Weights of a small GPT-style language model, trained from scratch on English Wikipedia: vocabulary 2048, untied embeddings.
Each number is 128 + 24 x the weight over its row's rms, rounded and kept within 0 to 255. Layers, rows and columns count from 0. Numbers have three digits each. The size before them is the row's rms in percent of the matrix's.

# layer 6 attention query, 128x160, rms 0.2, rows 81-127, columns 0-79
088:115115145146133142149101134147118139126131143139139098133125143104174102121121119134123079126096175089123155081190105155143096152087129141131150154107119159135147142142112107154108134141106098136151126093119159095146100112140177117114120068
097:159145132129126124121135111160147131123147104134146121171084167135139145135123088118153146092160087133146120118108175113071113127118138141123136132120130141101139180128099135113130123137112104149164113126101121151122129127106153156100103089
090:126147156126136131128129094154127116145136132107137106144098093132119155123144156148110117133136146124073129162168093132135150104070141115158117155132166116154128118149153142130090142125145128072160137106177118137133162106103112086117176088
095:083148111150115067116140143151142143134170120119115102179145142188113137113141135139122122130109127146189152102117085118139106123131150137116125115144118135149129078141152135130143104147082101131058115145135132148132138096115148151159098114
095:120166137114154069140158129125116123152108148140119099147126118141140122112136117187130112130168160156121161150133127174078122126113146143134129146124167120122117153154142128086091145144105134112131158156106128139114154148151117116127092190
090:143124112166077109112063103092135124173159134117098156115189158155145138151139125164078128126154099071137123150112135136132129107115135113123134194140096105131151158114140113123125117144117101106129127088125145099114126116116119143099157152
087:137148115151115156083143100112144116075166134153137145143147155156136108102130114077108115146115096129085124088119126081145119147125109138120141132153158075104132117122125130147115148132176108105122142134110113097092120140159107118072109126
100:091167118122148143128133137142167113104118130133111114144086102141183154140151124159142136136080121160120124150154101119177128152130105159106153117135142129166135148132102147168130139139125154124135154159161119143137137122172180118111107088
082:112112136126141131126155127143143144109123138124089152129156124107120086157110117113107123115148133120181137093142102182155145139143131172132133145135142186128113142156137096171179120162062124122113127145158156115104100106099150137127091165
092:120108138164084165137165110101097090094134125138093107109082145132144122132158124191160119119121108112102153171125114143118148118133132143100143101138111100140153144108113121123150159141089156120139103113102095156141174113130176123135168153
087:187177086116123162108159155151139123148127148123176137131096151095091134087107113145099129109105119154107113107155116151145125122099106121136156120138177137143147099103141157145125116120118138146132103077111124132179119091135102080100109157
093:164138115150106163110145159121160151084150130145133147111151144148127080176106110146122114118115158086121093128167108164113119144138093149130143156153111135168142149155179121113133152142091077152134143134140115129133145099102105147106094137
082:107192096125125134121129143073102123069122149135124091158137145167120093117130160082128129120151130189160141090128126139100105088144143114120125102162173124123089084155131113122127164129134088138145127164122119133119157156150139113156121149
086:145161099128105138115111090122140145128130198137120133189122112138145128126099175133078121146146124119150144094119143112150114090109135122136110147096102142093131126120145108138115144109108127113119101157103168124096114151091150130108162132
102:102128120101125106124148148179093172068091112110091143117117126163113177164154112115131147124162128135125150135112142177138130143107102133138171106086098156141119092115129153119130159136132117117107128111155113118147139126125129124122142179
104:081116104088104145100092131173123145143111140129108123124099091164154139152145082128128123137158131137126131116119136154162137174114125170140153103121168110119109142106158149123098095080129136097117133104130129118139124144116144098147140157
093:137122151121157113157104147122147152170130162139104139095122158181113118107126134096107112143087141100101099157145116124128131139135143170156086128156136149140161147124122096119111138135114144121126135163148141139183133122153098163180133134
089:143130106090156133104146139094100106107151129103122162114150157151109097107106142099118143080134111108068141110114132119096146150099171146136147133121066133133109135129155154143123110160161124095134130184136154131125146095151053126127125133
093:118075137109135151136089127112111137127129128140137111140079098098109134119114146133145144132175137144112103111107189120123111123133147091152085145134171148091109130140122151125097115103110147149124098140124125095120091105126156141131167179
095:129154156204100118139177140092140091159150182163117153103096136127139147110134111125137147138120162117110124089156127184114107141143112174127126114106111146147134134148144110129137099152125118085135084124108096132171143113158154176098110131
103:121148158130139116155126106135117078143109089109182135129161126148145161157137119094107077117112134127113133137149126086148165108110098141151144128143121139138083101122087124129141134105133156142134113148155121177070125103115120089090102136
083:137145054124126143097094144127109133106131148154131142126097117137170186141122120158097135094111149117122086068160165114131141122103105150171194119134128178143110121116139148123119102161124108096120083117135134106154145136141133105141065142
104:139126145156127104131106148090124163145179117141118146116135152119122099098140086096117133141147161121130111085141144146148162130140083161112131120115110144128130127091108151125133146104125121120128119127115126106103105139136142135142066095
110:144154084129145116141150150108125109142148134121142119067124102097188119148116113095116176134113112122109103116084142100109090127129093137170116154121133126145117148104138150108140122120125096152142124183198132112152108137103123102116145144
103:127158143159102135133109141102144088154073093076151088127076144152105123128096139121119093103119129129123113132145159128122071183125170133098098143125112119104104145147112105143127123080164151128160114138121177178116152107147088154160123109
133:136139129163131154144109132166124128077120120099155142148160118121116091117151140177129111122089100131119124104099134138103140100150117127145104156125106139135119152112128147112106099123117105178136145176104168148199104121160142120158150085
100:115120167134163111116118175102147131085145124118161133108123140090147113121081140148152123123066128133144124133116133069120109157148146108123097139114083144146149164116118134100148129137120155137109145111121141124113131135147151139140137143
092:112087114104162128144143127105132101131102112146148123148116090154137140180135122136155141167110122131161121097132123137144161145151140156137132106115162070109165118132116137123131097148157104137131123115119168075097074111168145153141090095
103:132077106096126171184136173135163104127114134104174141079115111128104118155126117150106163180148132166068076131140129124121158128122124107111078135151153137143136151137154122162123118152132156122113101152133123132154098133139123145127141159
104:095127124109164119107123131145092130148110132131110127118128132128131144096104174118101050115105142064123151102126130154117058092112073155148099147107112118087178158151101141104151139105117116089141122143143104121099127137136094171167118134
093:130128107102102105142175118133132110146129106143148142118112094099146133136100118145108103127104116064146148113157114126089098139119104109112151113111123096132124099135138123103083131168125110153081122110150111166125122099143093114115120134
121:115140083162132133077136127130130094104134104134162144117133106133121117118141099136114129124155145121107145140151195108113129127155107081131138095101111107122135165146102128108135099133104160136167111111172185133077095126150134118170150135
100:137112151091139160114151150152118156149161132148144093151118139142179132129156157113097093145152133155137157092127164136115109099110068126162124127161104109119156099171128115126126149111088126146123149145145157121144107118114123120108137129
095:125122156160111107106108085107110124127039114100096125098077105147116117116120134152150124116147088087135138114124137112170139093134141165111128112117114153103183126123117149130144168131143099165120140091121135166116118121141153121112124146
096:121154109168145121098136080094127120131154159110141113112117114149132117212140117097115121114113151121099107181111107098083135124098104166110110106130124100125086133102129176149139162127140091146112132104146133077136099128164126112109163167
098:107143150163117148120108149168113171118126152167132073162108136128100102109148085158127124152094138119098121124100145104108188090179116105075129064108139095131106121131095083123118112099166131128159122103174126145143113124134146073140148115
223:145124150123171124165114145125161130093075067127190124128168152116143121164153146147152115119101124113150102181185166104136164138121137097109122136147116102125164148108103131088133118117141149166126123110147122134165122120178127136095147184
107:165088153100111095155126127130133114162140113121141136128117135117148147135165144132116115152131104114112121109114111134133092127161113153161155141114096055156157070161130129140130168182180118132103138111142160137103146162108069151104141124
089:145131088165137097149150135116112139128125112126128089130131117084135108098162142081142116165085141119103160154134158086121111100120149142109137149178097197146139136145137128154171114170121171145132131129150136124160095099135137137083096169
098:085176129103177094122106113124126133103104144129144111146135141069123117168107125115147129122119155129064113094119109129093087146124089132155158150115082108134127125159136136178105131108093129165116104093130146121106117104165091109111101174
098:103132095119119126132128126113102105107100114097107152102111141188152169126160084174138139103110165077112127117139105087123131134136138136091127126147133126214153112163136081138083115127123115148106163134129094078140086098160092142114134124
105:104123159132122114155073111144158103113110161121150113084114116125116119115136088145165086134116129122120082136132154116111121115170124092125161175144093124147109160131107126144153161148155143160156133158126147170115072101126109126117140139
095:145115125146130143136102109173132119086167142129124087099085145154104099151142106101119152149132128079109137146085099155119144181109166139134085108116134155143128121149101133142129116156127089135160128095133137107097139177119103118105122126
100:136139165148152130159123149144133143188114141136168164115091092119128176097118138134162172127117097111131114106128116105096091090144098128135090105090182120122113097128105122166175137104133111118122158141107156168108152131156092091146152124
107:097151101150157168121112094166129126160130136146140146122138123129128160116146142169169105138160125140117144113118164145078130167114134103113111122137180139099113163124079112132123159114154119116158078133141154137139087145121137167082149178
090:100143098104126086131155146129131145123153172126129129131152120127180139107164124128080119117136127149156123137123158109134093120116128134121153144124088166108118140131124154099125154083131123143147104128135063169122168131126121146120102073
137:160119131187136147133082150116128148126116127121152135154108089080107104147073135150133119117121081076122128130165128132094162081149156112129136150107109148128111150131104152153123128107132155214157104137148128126162118117122113110159152129